python train.py --n_layer=10 --d_model=256 --n_head=4 --n_kv_head=4 --head_dim=64 --d_mlp=704 --vocab_size=8192 --activation="swiglu" --norm="rmsnorm" --norm_place="pre" --norm_eps=1e-05 --positions="rope" --rope_base=10000.0 --rope_fraction=1.0 --qk_norm=true --attn_scale=0.125 --bias="none" --tie_embeddings=false --parallel_block=false --init="orth" --init_std_qkv=0.0316 --init_std_o=0.00707 --init_std_up=0.0316 --init_std_down=0.00426 --optimizer="soap_variant" --lr=0.00531 --beta1=0.95 --beta2=0.95 --weight_decay=0.027 --lr_head=0.00756 --warmup_steps=65 --schedule="wsd" --decay_fraction=0.784 --decay_shape="linear" --final_lr_fraction=0.05 --batch_tokens=65536 --seq_len=256 --doc_mask=true --train_tokens=489100000 --steps=7464 --dataset="wikipedia_en"
Each number is 500 + 50 x the weight over its row's rms, rounded and kept within 0 to 999. Layers, rows and columns count from 0. Numbers have three digits each. The size before them is the row's rms in percent of the matrix's.

# up: layer 5 MLP up, 704x256, rms 0.243, rows 512-578, columns 192-255
# down: layer 5 MLP down (transposed), 704x256, rms 0.233, rows 512-578, columns 192-255
# gate: layer 5 MLP gate, 704x256, rms 0.227, rows 513-578, columns 192-255
up512 094:432569472478482493506515461436524501400519454490633506491388465399430562564549509533512542510505558413512630633555462502488537498562487488428499495457480462508467478512549545522481489490527531
down512 100:454481456521524561490489538444510495476488578503526554511477466514482466531452538514464509500494552477489508649511495385479407447477601550450424512498585473512524524555428412499581449511554562
gate513 095:460499511499541392506558493481550462519498437520543591426450551499479510449505587500531466599356534503570486602454572391581508542400525519436473474506634545557420449521467514505454448427583486
up513 093:495508428497478459470528466505498423503519531455517550538547372658472526576448553436503486427422515569464532530581535439552472495539513514495466517419469560628421575485431525467551548545517552
down513 093:521524429417506547502417461480497565511587477444478499556415585535553453509488437549495437531533475531524549685504462495495443515463392552497497477546484393452565491520425558505452496453534525
gate514 105:463512551572494456429496629564572457442551472522495506474448532483529520408492527490579489505511515566381462503576482518514400549524380460556465482427534476498468487545537541481466473483632519
up514 106:496532472420558585559521526525501476495526509535496541489588523523495496503429441530459463506485424524471507566448474493422542573449507518475458454507545533511500420570415529503502390546402556
down514 110:485514453501541497471529499419504608586479559429494389548450558435429464510536506545442479400457537463513500547505379487512416573468543423520472593460399506515543469472445427446552429518479503
gate515 104:466450471384588512477577572525488506493573414509504488454521559371453476533569477533506504459526444522510471436468435515496467436441443602584583439522489516507500437527487471470508515505513543
up515 097:539536617606603474466493514449580459505509571536436485526539480518478473469428534496419591534589515435431515479475457592457460520473461469487436500519587503502521541432600499488462536538534440
down515 102:505501493485458500479555489564466531439551529527535445398530538508449615491537480474430492497482572492535433519529447445386388521490439490498560481481579586486474532478495489485475472514542601
gate516 100:469591517503438459464559431463449492553557501566462487469504490448509492459510484498481485483427545530507639467603575479457398480544500434503485549521492521560478508626561496464465418469504500
up516 095:513456467449524511435467523595506406582462512561624506517492477495513446443498517528559462528552536543468527512473493423521535508485495646555500477495515481506497486440431524527510470475571473
down516 094:483548528504583534415570509505509431538509443516607494471518496471453544428450480476476497483464476537446453471521475599526512437468480490609580558499518511484514566539593525409499466489493573
gate517 110:574439449404471471460584471560511426576518516452488470494474487454553450497471466429445398511466589501466548510534539539449549488578527476539557492475494484447465491461446461405588535468517484
up517 108:522490444428525498480447482498498432416515454460447555442425425437497476427538493495515515520400576434382414444490523541469532475490540473543525532543604385473555508516534525438501412535493481
down517 104:547493487437455479456514520568486477518490444559541558524554508474491444452509609514530513508436504490537570466553525544550551534460498471564449534500448487449556490499499468521513516353537418
gate518 097:529558574506480481519443517473537489527434466482516458504464566469497439486443506456425505530565563535628501565455529520503474480537488494465542520484562507449520444432387516412507482506484315
up518 098:524481463541460532441385500486500512423475543560559480404534481448488497522506518511418452613441524453447462534520495390574536426482501510520505474489436497523443508495544484545517448408509486
down518 096:494566486481542452452610521602536520516568480411439490503500518469559507573571500453495518510523489413435542512490410530445461558459537474469454504525489500469530531539502508451542497542405505
gate519 103:463545499468462505476479506565537487556518452522419541454550565418566528497472535418561554554531449598426526522549493572491506572462495535528478465512424581439429548445483466579430531541527440
up519 105:447584524574481510465553434435447593545449422543523495521384417461555524494432431509401582510487492455485520428509534461484493438488526488448489564564602516612464530523526463428536472434577598
down519 099:431415513451550460449499521457460506457455454534481498439558478494441447521515534443408434471455451494501465425520511501465502490647585479511520437541505439488528573484538488503492559566466437
gate520 110:514447454505521591494598445481532340544512474523496540510448521519506522506469503486487481449557544482525530546513495417492471534576515466428511583470488574459596523514516491457531496531497523
up520 113:477425451532552435502479505517581485455572509446488476525596537536470484516473605500561494551472498523406469459557535475518545472553479551527480437501385510508481494582504584524458444435528457
down520 112:547494555433489448533516530435572509535520373496482475568494587499538486478503551486495571461567518521433505454460580542501432518465438544445556481430537424466461579480523498501538407458494540
gate521 109:404520482461487522494548465541505496543570443439485501514446451406507464440443459578577516420462459545460439585527469564433528449528447462413518523504427553507555514595479440458492493636435445
up521 100:575513431506539438532497582448549474453562489590481512581596516499450555502449531482429518544522532575478582542487459461589429458473507615458524483485530530454523614515438559445521536503531476
down521 104:475416472444495566496532524529484524597422518585492514548510449558476570494482389469436566496424547551550455477506411448589465468464528536536496458543513596521511503467447474500503500463558396
gate522 096:494536447437564484461511478481555410466590524504525534491523476452508511502570596525500502534478498455535551433565506484465569512394509498520442444449464515470557500461492540544523547449433466
up522 095:515411412517497551506476558489450534533556502518499574414479552453508559521419557496465596599564528417486530531566563432478485522497519524548439496478395533495484557535493498478439414451504466
down522 100:383495445555466491500507547556548521497492473491493537529438503558468468473601440515470463512450502458495589445571505501497577470507515493528411341510492492492552492527569557536527434515571487
gate523 104:495557540491497541499442510514463456547527501471426564495512475461563600461509406513423526511479482534497545532480414523539416499481456466495494483507494606443645562499524613522406493511614556
up523 099:566520542558600448555460455555491507488354501430531507584430441508516563511395506553437523466507527568470562539557469556578472558469425550380430517457454487520516578493542468436491425508556553
down523 099:455439510453487569443459544521530488443468513491566515409478530555515562529563490512572483363580506467457547482540500498456419431499472509497491542563376552466518559465454516587529447436577462
gate524 093:478501442551457461463524397491470564369588486498523423517566533562587476580531502542402510428464522549526415528528424447543499537447493457491504512468618493402476511502499498545518535539508525
up524 090:427553462443561490602590475540521531541461487515441506518445576470606476525509455533460526498584551582532522487481452537426547501483447503377544530471431479528439475503439460502557474579452499
down524 094:491502444484495508452499600507539500425554516480504508455452501422541461512539540514461462543486590485422553494646479471548546504470440479527475500472587562436491468569484524572450463535450509
gate525 099:599566524484545402409593517473476578528467560493603425493508469490417447427536478530527482485491390529479525487598537556554553543446434488497517453587429545494516454563443535464531511478521450
up525 100:478523496468479571632470457467527472556514573390368542513502432604594517664462462511520515505527499501467492476555482431461578518555546569425478507406431474537482518539492389540431476487426469
down525 102:453455477392475537504452524534541522523561510500535586475405467367506485560515580531489496522461422526544473466552547438480517478470573572458388485396519510495433417592511502499483479409464517
gate526 104:528560422479533516518514591552409503535479522507528510439539533570477546459469544489563401478471540564492550432504505501498482454579407513540474544535566473498436558502569506542575586399563487
up526 104:511456525532464504444416484497510570524500572537362474499400513485618502477550457533441492476542363563491524447559478473597498505509444464517352466515557546509471384471408475470554491507445440
down526 101:557444476661488473515496510466473533442485496509521459560458433458456502526425451562504536465477544581519475387526580534538521419431486501491468504496440460616444482493507532454542487553493403
gate527 099:554529448490481537544600497428527570468505512505532436410523557498518463605552487422450514533504509517512422502520568454449531445467443569469526474496498472509489503498478370512587533548459468
up527 104:497404498505469488411401520483427542471499515512475527471467412478509442452593545475485513428517515484449496569472540484564407474455423502456479436509501538572549498496484520453576479475482555
down527 106:514490573489513411444495469466485484599457509547482585511463479532468533441499508491449518513483469538569568493558492516541551520477495457614472514506528560488536468436563579547493525474557608
gate528 097:498564509501609579465558516501547490541522489465508445400559482547511485496434527462445520459527467498501487408584410444501495480531513414518487525523597515530435583564556501509501489474520494
up528 096:544451499514486470505501565527549491490545497551496500475484425452428503518598465495537541510505500505505503504528486569523434372546494533494514539561566581511443499456510559481569492524481553
down528 098:530547480499450490434476571430513499501530436526450452527498518501571473424532456482507484436470424505535484457513545561463456546506508456471530472473469543423487501627509487682467570399516501
gate529 098:465557491447465471470486546470516486535587408518508474438511499444461478466384478498488534528500504542518419484485589523503559489429429384497522462550522522483551571565523478495477550546454528
up529 096:543475462432475420575502425428496468533409552507539529501419581482514413490565504565465481546466602517626547492582507576505565566505564459480429461507607447422493497510497458583478426484424566
down529 098:536502521534467483479470539522555471522501492519528480467495459465571572575417445508442448490516478536505534492503563497483560462549412498471583409530495518455467444463442440490531526519503505
gate530 100:463492498499513445521559524475476572411535461472506492476524422556560527395529454328554500428481505496513492485436548479509431568577490481402492517579502491461438523522545517500517358481443497
up530 101:507447533437471488608434412451555434611485521509500508480489535616430556630481577562484522483575557472515478542466437621520583460563499553515469425473474496508503564574474555579474520479381499
down530 104:473455539461470507536520470430545566622479505486419527536519474481457468562515569512561540531484559610429456526412542569552493490528506480492440533424564570559604534505479540498521566517492574
gate531 097:520453627473565488467454550524609372598512509500516466573432505473499380449562598483517571477469571544474482563553479387517631449500514505591522527495473498509501557554433510537480528586430449
up531 098:519515562491504490429502517522500482412505519417506642507551484554487501397507465502557537486488523566378544459497364465419482514566614466530503462443482454483515510406550477628539530515535514
down531 098:570489488441580495517498468578596526559485434447483436509466404557503541470553488652572524595592475500520501562563421504452532580451429535534641478524491545463506427424597468469488500543443525
gate532 103:502446440444480458542467509389338492525419505534520468495487609480545456490537466454464539546554490482455507526487518447509556531554440456473566521507451437428463490519499478524491447489517565
up532 102:408493564466501468459501539477458456341454444442425452444543529514514554495534411624567525509432445496556472476570533533504517443529542469471421484468466475503532440485535515449474462497646412
down532 103:476410572403544487490516543500412381469498549543486561497423523528485515497499463544477562461583542493529494439562570528600526553539647453582530449510468489484478493495541547542460493463531510
gate533 096:612556460604397459456489549476464421526437553496551487509519520538534558545510534517486504511475436537546475492461482544488556471439441414514459529486540417515533471433555446514512483508488504
up533 099:475544506456531434511431470553613500525530467484482531546459525507458448452502470629481374638484493526500502618494417497412436497429537568560445503523512416446535551518443484549433445543485470
down533 099:516474564491464447510508528499481414444574520431468455490511480486394411509508562431531511504509481544425522523516561495507457574391536562475543489476552542550433567530553563460443478511550456
gate534 102:554631452456468458516496514498559572497449432566526455453485553361568512513463483577584491465522440562509450411440432561493486531546496556550473484566395489527438508457455526510481432440495400
up534 102:451452529523549524526568531503510556507438446540508528447530504493519495500619488543447529404488603518518505591425567517473451501515582418564554481449505484458491485511546501570626410525509421
down534 098:449412512543551530477500537400512432548448527538470456565419513398563596463530458515460444477427472483522407384463442508478453522415573484552554448408516515491494516495459450476597480509487462
gate535 098:568474487535565455542504419433499448554477469477527521402402501454459416469578528554551516428481517547479528442474538424534474626499528543478504486532508431383461493468546528438420444452563537
up535 100:492425571571507507577529466506549437450570501429539543517509470447383512512524524495506498482503574484450483564498504394530478526489527481461510477575445492541548547523534521525549522556540564
down535 097:586529526492442559465508480533468476450524473470523443460475558455483443528427411525500576449486484445541461519518444469531523472604512521439554424474481519507590558553552445504528510527470524
gate536 100:438533585494587582460413423546503516500492492468479526526534572559476555431501531494528408498578524484582499418516534544499481477518527463569582615466532417462520493503612484498501491480487505
up536 106:541415527426444375461520501500503578502484484419444568465510470531538485574539440585518494505552456484433437460579535500578414480481564454504451535505554552490459442573452440463430561429464521
down536 102:489504500353532544488551474469482459466464496393482535556419536568402498504490370486458564508490487505403497498585411450524460485580493496402464550488488578506501467478481398503478454514434496
gate537 097:506501525456518520538523418508477520463507472421410391487472502457489509506564426472479457487478545480429538539539575523417540468435532530522520453475521517410455583498507486532486507563513536
up537 097:483483548564442511479491452510581520466494507421510582490444515504530486624489558427543554510439475480512498465446461472426510584547409440535552399543554511509473442508454475597492562438481428
down537 090:506399538537537496461533476512457486535445532471483443499497446522578463416449470599441485478549455541556548676528502544503512538511533492418609466439477499522527458476599510519436504435556552
gate538 094:459532581559475436513588527598476493461523539462487491524461448520507570443503450487581464461431494528462448533449553513383370471499481483451495465452485521494502501472436550602537512485541429
up538 097:429522486497504514598532505462483443505540581525496520396462458398485486551559512475555491510478503492495405511462548557606506495490512469500554490532534444543507490498462506543505626502508487
down538 095:553515512472546516478470494490563460511566481409537563504592573441449448468513516536521601528548519534510500525502366550497527459499505503481557520524350465607387457513492464557534470409465490
gate539 100:536604504527498547515541464499431515473395442551472416412495467516453511535502457443483379479509489603563489519549516395495543512558458469510585453529539487571493495387450485466633457511503509
up539 104:460506537569515560478488418543643388486541534501582569572468608448519570485502541490457520479457479465528500417470558630531467507473566474511525569446504519472519479432440405422454538436458393
down539 098:512385492581514452490507527512536482507567540562522512430556618541478504486527574561529434453425474454582506442489533413494443424553506555493504530450394486579493519550521433558506459529424541
gate540 098:496441484487640573593502447487486468480507527469587430439510445488502549535454544419538480535471518519422469412587479487460413511445532543398448542454574446529576578551467478518573472566445517
up540 096:490467562570442504404438477447500550523544438571449609467481478471456474514439552598496545566543507507610499524490551543543511579610439512463531556436468479502453547463554476425573443393508517
down540 098:560551564497501547450515596523462430630450509383508450465573437551452420557575447470492536440457405466428471540451505487537588494423514599513507496481594415533450430551383472499511474529539492
gate541 104:565568398517556555458524498501528489531514435528471478473507463412506528526483472391521562509511618547457512477484491470435505459446476478409515574529582450559553495600499433533456571561506479
up541 101:444486479521448523452490545525448482500525453503531541556450531471466392531489535367552502544527567518572438479426463474545463539546508469492606571486520518516468512551492592489584482482424550
down541 103:549409480401573406448518558420549572569576520476590592529508473482577471495522484431479550447446577529532536523462610493520522540528618538555467504418505471527492571485446516543496475504547568
gate542 097:434479448501484555458537478559547445468485495501499537416393494458537489444591503486520599487535479481543502503555456433511534560603479465453520559504468461426508418525591457503557483508562463
up542 099:434485390476547583503455553499469486456544587440537541485477489564436532533478515529568486502507476560564559511504536470492520611539581541574538447612480424539525452516442558518518476518531505
down542 100:579445516432566466450515626503531411518539495579532377528465499510578513536496475533545459465457434457432564430560573482584580500457445488524438536460520533443514433492445451430436483486477573
gate543 097:484539513590543600500433499521583455620499541507541583513528577540426408574489458516457520512537522467440453417479515576468524514499412539561524509497430535449376567446476553546496492465483410
up543 100:471462529475506458563477519493431438417581507454552464550537341504437622516513488486480525524526479469447492563559587461578452448619468578390484474398498443498505496479582530473481573469536426
down543 097:493568549481494493484571483580437428508493489499514488559452394477488529502582542379380402496537516494521492558475600611478519417462540526505486516504501528542533492562467455477420585529482502
gate544 095:501481542539466497450544553449456455523476417643495498470576528512496531499598545536460489432493533504445499526465501477476426538495603495505483568497494542530500492435477497481587488477395523
up544 094:555481510560500579532502447506465431463519515533519578421450481615538573438569519466487426548430445580392503452529473480457534550488489536536485567532533457552499485461512562473500580523441494
down544 093:427558524525515591472535496507491652611481475450576461517526524416495513446442609424552518566466596520528509564470496464369476444524559477393481414491545383576525484577555507474445533523532481
gate545 102:455553472548547540477503458445459514482471507473589512466441431550418407435370504524555483467504525433573457486540471565515572513400500457540460605536461434556541474514503545560579470462480418
up545 102:518466505471536521550549613522509512492555526523489521549474523507446502428478466532396538494407535491560500476532591473497482433482493408512589501502472499517488599571491409429486487439508444
down545 102:439519482465453391548450448444531545482553545482585592461476486440492513465492523545405411568588494529429423429546510451502457523456494523546540473487432488480545491492531501406492542454451413
gate546 108:501497553557518449549548445458529523499545531485454437545407485552454511508483469506434514508487569555412541541565513485439512483509485537515438455596502484526480564578527507472483533541453573
up546 111:393532498491440493381495454493457471559452434500501474486462494540542473500486468452485552522601522500549476625549550497541511631610482436513456518494532437482526485503574620444522470487568509
down546 108:481456550590493479490489504468553565389470648511501575480504469525577551535532597542474496502491538483572479459433651423449485502552430518466566459546467498470457472443568526564473502632572434
gate547 104:565475501610512594535561535477455424464587450490520491457399472406488588487557449581418464476622541458442560560489533493494494468510441557496489521525493527480521439453535494443433456467462506
up547 108:546462484476554421579477585475462431412465484517544448552467423503512478455533488491512464459462538457555505556517519519437554557505605558481417440484528458562594451485527533511482550522375517
down547 105:442483589588453427485546538547385444475507458508526362475453547423536511508532536474493499494531447475480560515474490470561529559532490543523452481457476468459544445508500423476506442463472528
gate548 099:395530516517449418565493517486526433485521415428509441574482526433469460476476479489391488636493552573465447437508524522484459550483524504487513437482447490476572530479498542540541506461596567
up548 095:444596577501396503561568533494480572449433441510484527476461473461445560522469400510554504439585481416543419580414512456487528525516552461556512527462535461477435521532456499463557421486569534
down548 102:433502540475490446561523420451492365539514463530548483565504467412582475491490503602532514458485492459495493474569517511436488416448499457508487446505455502481479490481539521446499528647433394
gate549 108:528465525466529474453492499472535600534488469587488506487597516479473467434438635490483457418558531495414553536454456452581493562582426438433567513554497431453487483511467502571519499444512551
up549 103:440496464512466553496562563580509487451540500458551527433483499505481566535511533477449451448496501511558538537509517463561577445539597558557485468474480566428469485507468505451490488453542523
down549 102:513477528495486425523515531573474487588516459574485597434549479467432441515540544487461448520478586504512515478533440554498408506458522456462456490550559555431557506458485499574490517357478425
gate550 094:578604484550542505507401493552550460545555444484404538476448485425423512453487577456525423509589400497508478507517551477411469505562487615493567574437469573498438427418506512523511457455497480
up550 097:414471510496553553497406560485577481591592473602471680483493509483480483428435583390491416491471478509518527526488551480454580460496565452436436550487538555523517483514542545442503534392497419
down550 087:480496533579477541517484479484532394472491469453504402486485480502540408539542543474473405386474555519479453528526456444471530438572425588520465522494493509526475549394451442562560499421482424
gate551 098:472502481515558479455531489464493486519534457497458633527449524444441542499478488527481359403499412520467511557579493522508438531497481510486582544573481535557594471450454517449540526456427512
up551 106:499498464577455564512504545474512498520528530481352504448522398527465564593499469462540420518550588441526499480522436534504449534570508443526472480440431505496490506439418466446483532478592492
down551 106:501471500486463512590471505484513564498528483464527531477478457563436452503518483491461455480439538466564567489450472491561560435563496531495403492450393437506514469510505418518588523558412487
gate552 088:449443508502466436497482450489578425577512502537513469442487418500528484489494423468523383490556473407505506520449483520560430512574573519392498533569469481541414500483391498537500541604423499
up552 087:504433461507550484493517487480439447532477450526536492526471440570531531576389528424492586496553445447383563483589441531461575559506475468503530578408408516456530562491573501481523495503486495
down552 091:499465469503439493442591586506496493567425412536575546480414463533393518594475503553420442509492486483560413480517483516559453463538417510462485601494455581488465499523510471511468524488442601
gate553 104:490491526497530588560519484537471488466404444456499334512485490502522536512500480372440466490478495373466530440407478508505472469588499584389498501557487583509514410463495511471411543501454480
up553 100:536602450568477589554416468537462441484552446440360463527399544430485499593511500463542508562416554491569464472439503448559449574453463426491606403452441420572453562595418499510605485523551568
down553 104:422540496525498493522554525475561481432534417482468462491540518531449493433448580490518480570514476480525535493460495622462562537570576470441555496467599386498492502558665529405524509493443493
gate554 095:576493526484461521458547505507421373533514431432531602440488508579531417472496484535524558444509495519522455477531561422401462507518505459552497586486450519483527513509500515522511511509471509
up554 098:527544457579401493507517506532607448452539468495529508468447541385499414475494561536478523546558462585506489484556467517474423476457538537582518491569519451551475529527502504477484529551388558
down554 097:521582567541498567540483523465548407490532517449579486515483464454561476560570546504522548554486482440516512562539509478415392530492437521421522497430486557510519527370523557470501469502497486
gate555 096:399447540460602485564513546418522399469546444480472536510497476405443468504529490517487482439480576538519510504433563393553588485514569423484569559565535473357516450519571578482465498451602520
up555 104:469510527527534496469519402588466494525450519407519450594554507454505517524405537526577530492537496435509443422547572505472476493510402466462568500547496544466569436442537449539460606529444568
down555 108:470477478530493476530505518509502534512507426504519514525447594527512486536480527542523520538568550494515541606523620469456488480547524554410569485499479571530455518518560514536563550551418555
gate556 105:511537442480467392421540505458492386493577557503478459496433521542572488506452532512543474431418390532535593448502525460533467431446523434474503515608449453514457548488500576541494467399539560
up556 096:431595429457592590630452460526462511400569417435475607462516448563484528541556391450526514535482464413488449522581489516563370470548505474468396559531515558532558440496524541565550513544500518
down556 098:429495505530498582529509465420519543506572644549477605568483417462475497509498560511456616548481502540579382488500527457432486501515575415494394478478480512453509498457529447625491493495452503
gate557 096:504449512446454550538475521555487499559543448453458528455424497455453484561526545459418535620546442557488540476445441546525496544531477462550541522400498506500416532540491495533533534421412533
up557 097:384474538485581410533506494450527501447548521510474564485528448422523485443516451493549507485529463422424488432464483498447539540509530470437535542483516538513550495506425492533402506617418508
down557 101:431419432566468537562536529508594516482433484559505577475595572531492525468497512552538499407462524456492527673461490498536451432537425580489522473475433431471566492468512423492456574542539588
gate558 097:421566488577445511383550560475519504494511526506542517451526507595461554479472538499411413460463439496553544458512466442481461467466598473565518574509550484489550513515573441515540510509401576
up558 100:551536511530401510336538645422435453568484528494470531493562567506479549570463467511569480466502470535651513491536511586482436565485499599572476535521504483469573472480633497467545466424493373
down558 096:539535436538467538469498507500448458482454541472487506554481446487494552564504479524524397442488445509510394498459512581499569464524507522543486568637463404487435475464456563517494516526398530
gate559 094:469630499454499493471554595440495441477460570470419580539519486527501471398542492561554453593506494536458504416531446464468527539552507520521520562453548402495509551487478500481475522564412496
up559 098:583440534573529526477541470428511547516494575458416398530518517549523579523574451528510543520351559509533491419573467487487512496578488518538547501547482552487461655605583505539508544605488500
down559 102:432455538461476526544458497527529567469504498479355472485460508463467556499544502538497528496465521506551470409474532526477541532494511545545593523483442547528546551571435514435444527567572416
gate560 096:563485530526442522475543501513505488479593523455457454564467493489479577416502537526625540420452502479498453508482501519551549528556458472467510556531528449457548525518610625471551500511487576
up560 099:515562580502489489500528468432567593510460523518510435569534485465505481525434431525554478465572482553518481498441493529593567497482447508471517525496493559468405448523465460503522586542493522
down560 096:542546550488442477407526481590534520540416517533500503498535517472446516551570419469540542480551479589522526475356510432517581514470454419518503554485522455475459504500502435482494526452529495
gate561 089:419468523458441406597446501447490564485481430498498398476452484568568553486433452424486495557397497516532487513438508526494427512535549455418578455534504492507501476486549550458470509449494527
up561 091:499510534566436515480437497486493517466487587490508453555509498513490483465522532507488468432441533481507520525469535436389503517467441511593509500518617468542440479442553547483502521580384467
down561 094:528517499467487539466559380525589528525523539531561510483442487452551554569520566478507558462417551493484436511442528513438546528461509503519432516475548542450525483601543508484488434627339527
gate562 100:515504445532543564521561524513508549554481586503497573544529545461529495519572435583436446499511530501478591589525449488524421434462537442515537479517555506470485627526430476562489428501485507
up562 088:529525477530515515540522500473440512530558542506535397466488527378501489493553513465553409518521548447509529555498547500420529471451551499498464490447519514547528507523371514498457436376524490
down562 097:485521543414466426452426530500555491461443489527544567472512496566490500544443470561507583503455432510515453412558494511552496512565533487494527465546432501558486415488625533447466557581484496
gate563 098:489530530494559561478484477400495443480501488558556478436446485530486508526427508534472501511619475457531468588399496413486498494412512470552557498466464351511438561428563467552503455465497497
up563 094:524502473588519449503435433382536495573478549496535508452522502560467503511568495518513540457412484450536505465424491378468455360537518478587506510448482485336465512485495446410565499527504464
down563 099:478536470477431510459423413421449500402448449466429535543539532514432483507501534501533556411559453487540403400546461592539480531480565407543427488561572425537442479525554470545549492465491599
gate564 099:518478474466453522572500541558558414408517503479544494521437512516406596480482621453455424519462514492534542547458504566607399554414418514569453453504458427566431413544501482509470475474547524
up564 102:532504390510494497455499591477472519565519515445518588518538568597456497517518506418404507410498549478515500546464421512421560550460469539457526444493503574550482523540497443516491503531556498
down564 104:452478490353479451512484445449560582512516548518584482495421478534465532517517583503468576546513560474477429493459544571480562512525481475427472517474493475564458529552528534569490483557503456
gate565 105:406457478579558560551574491474456432454456447601512444494452580520511549520454479558562528500580461540471482552491518556482478433555374535467501524462530502523494506416520467490505559492515581
up565 104:484453456585459502456506468490462564566456447463452481585429530552458528550552546448473514564502514529581471482450521456527467443541508469531525517629468430410486482530488389560492623539510507
down565 104:515555466391485516488540535508501459487530388447428495548452401513570495493547632523510537578443507445495481465507616518581495490420507486505435438529460567570510472418585436610493507532501604
gate566 096:556517456484537499415446534541492405490481536553474478461503497457462453539630501552599560503496461469425548508486472531477481531460452515486518430462509486490419538423521481501584492523531508
up566 097:463487538525460554541522550501485447415554493525468520412515626519505425590525460568475524554500490518549444538491480555471454585503508477502472455477500503468525577459545575533480457455560432
down566 095:554539550468568509575562483469449531601456501532507511468413526601559534512566483550489425492466464535560449460380447490460426505532538561537520606475456563406486560502537558480491462502505478
gate567 092:533629421393470503549466513566495493509621542572513437475487509448456500443460402474391481444475446461488496553463516510463411538496530492599432504519519465449444427451496518467519416449503492
up567 098:569451409534432505453556437399530537550439493525615477564534530519501473454452424464544436456468442526490586490511523516412500582371535523533506521524502373504459380492469468486550540542445556
down567 096:518523438505543507536506476522501475562459559500563567480505412512499492459520599583549467466569497465501442487526464452511448475522482499398536497472605493452553501523558431490457494401463459
gate568 094:566516534558432506593462536548492531483481401497513461587542539506462575561525445417486523473469496522386521456469510416556565479556439445433386499525509433448508496494606493583592515521561391
up568 100:509584503541500474523522505521506499486418402542408531492483506508504478500454510453530549441519548449503530481504520484485491492499534507497423454442498443501543452568540524563511529468509508
down568 102:519494396513512516452410517529417364395545536529496527571572433499543524485490489446409475549589436441540480577528455529382522487506518512499483477499579521495509484462448447604530499466505499
gate569 098:545558521492400538506399484466517530505527473543494502489477455491477455536539504453586514498467503500460506565457536508583445475501565510471539407475500566471540481543486552503502455483443533
up569 094:461529450487524565474489436405564404433457503555514582450556399540488578570527461454430495491490467549523490426439543422480511437499462509492560416550613570527455541468481485444560368576504472
down569 095:504467435502413500545493548522521462429525498478501480479430485610477427419472525479417486428430502503529483573451548475484446482495580422518526485515494593422536529472513473454523435542410510
gate570 101:450539449595465518550528506539512515479573535456554586551419539544452523526491553478522434509516503502490472532547530519490517574407451488473431499524467517431503556528407377415511493564525419
up570 099:503483467439472484602482522604592453476524435564518525442498477588565549511636483438486500506630563529506445488513568437490629545508446441503483486501550490522443513460482512503413489570534506
down570 104:486519540475493535554477450465543433646438473549451442516470558453584469539555493478500423510397566490541428430443497472468523423580470538494452475564545511390512418528422604542595476460595547
gate571 089:490522498461426543440459583477529517576483495523543446461439461554547463589403422519506474453501467486464437453564502574570605583489516463458480416479553477496435449410395531453394513477401471
up571 093:483486485529512489419468564540462502504520555439437421521420487596502549552553508416524444583561499480473440488415568507580561493507428568426539514467523501467452435536502510545508462455464448
down571 094:521615449455519615547523507550482460469460492507391474449411483529508521527525511488488528453486456552450572463575448531522518461524414478494491529468567574520570533581454458533538451396540499
gate572 102:490507521512543506529505523514510447494503488512452515423475461417588452607411499451490547521530522461469469608535471540453526515526560529543550431498464529564547404490527481486501501450514413
up572 107:573408506572521564505496464490498468505499493476472500467571557512557431513596578496460455477538410459488533474544522489476452542428582413531491625498477461436488460524424498574436457484503485
down572 106:499457553601482536552452545366575431514539500496526560452472430499520395506543430504457463464535491518520456411581538484450534491518541529532434501523504507426426403463593532486405515490519497
gate573 102:573567546523467378534529475439502448546405550616442557533518461486392562508435502426386508448598534471488487508492447486617502504573556450500495463494459474582422432470497457496463501516503466
up573 100:515392587417498450489429491497481426481505591567419452463535514564514535502459548519421497514575515466427493580496452527515526561538560493535515471446457407579553449510530531426497525472544447
down573 099:464510471464452473571545467571418483514470515543522473580578551485553419544523524507545491456517495571561529424530342536450385489525486603499528501485450575436409507545505508534385481443467479
gate574 095:506519516429573507528505460448444443572567575443445534488436553513540575433435564583528463460531489509469495486577565425546578447505458551501442533467393483448568526548514490613489445435542504
up574 101:510573505427520507497486502443535555545529470482503465507502439588483528461466500521465562441490558489525545375499600382469542447481448502429485498535453570580492521483573517520416485514457437
down574 099:498612485504622540591502461428423555528514500497540443446492531561433438474426529447541493494462485579429412536503531475485542595389453504508551514480508451424377522474523480530557403484414451
gate575 104:562479526546511522581498582517522436439549509591464538528516516454529535530604522443494462427564467534494473407488520549571432422510474478365494479595541515455482443508472436508519456476492442
up575 110:497552522451562440477545445483488452478610467509593454468517434521491524484514447513496485541561515544519489462529535480435473540435484513431363461497472422534543422490496508409475495476479495
down575 105:424582397431418621507575493406481472481412470417489502541491454536526505406534517566536608440461440499496550436483478464455534536440467608525530557543495456447511622482499461426495532511596507
gate576 104:534594519559424522429482476416508520432533436459518516565469474503490550429435483416519560424501572562522517511547524405489541544520468524476454532468433473441495541511417493534442477482429474
up576 102:429571458482565467492473480507478526589549575497541588449425462477546553607526467472529488473409543560497478533454519450396548469577412500440533516474481571438467536530569532441535476505459492
down576 104:529416497518587541533485512555530468512451461480542486454513507448432510526609462534500522430535587460437534473576572437559555509548490502556499457447564514604459574467462550522610489498534514
gate577 094:437483390495471448445558564408471464514506556521487405444478505408474461499547621480461444511524524518506504509516482529528477398545499487547560527430509601526459524491556556523592527407473525
up577 103:581477538514439509468495495587482489465588434471553558486431463512513497467491388429536504541489570455506399485473550464570513511473472523425530533491522428500576489464485523574501453459469476
down577 107:551475520503510486527554469628476485420547442424515556512449460566464494444458520530549523465437593512552455556492549574425576413467449491432442578545539456518518493409502536437581573450492430
gate578 097:464580531462510527484507472505573452436578397398435585492514568499515540542589518474609452544537403543490474459521495552465430491471515496580516470476384478528460475538483369506484521472549459
up578 097:600529478541502524499575552443536524580512501527574478619499454499573473434516557473465452492430511491462521502464496483475478538547518504501540531496454509546513453519501467460381488487550528
down578 097:439428487526424482458543454490515522414501411453589546473506509449452485560498439509497500476505557516474435566615548561436448449437492521595468432460477516560576450537468566605530554536521445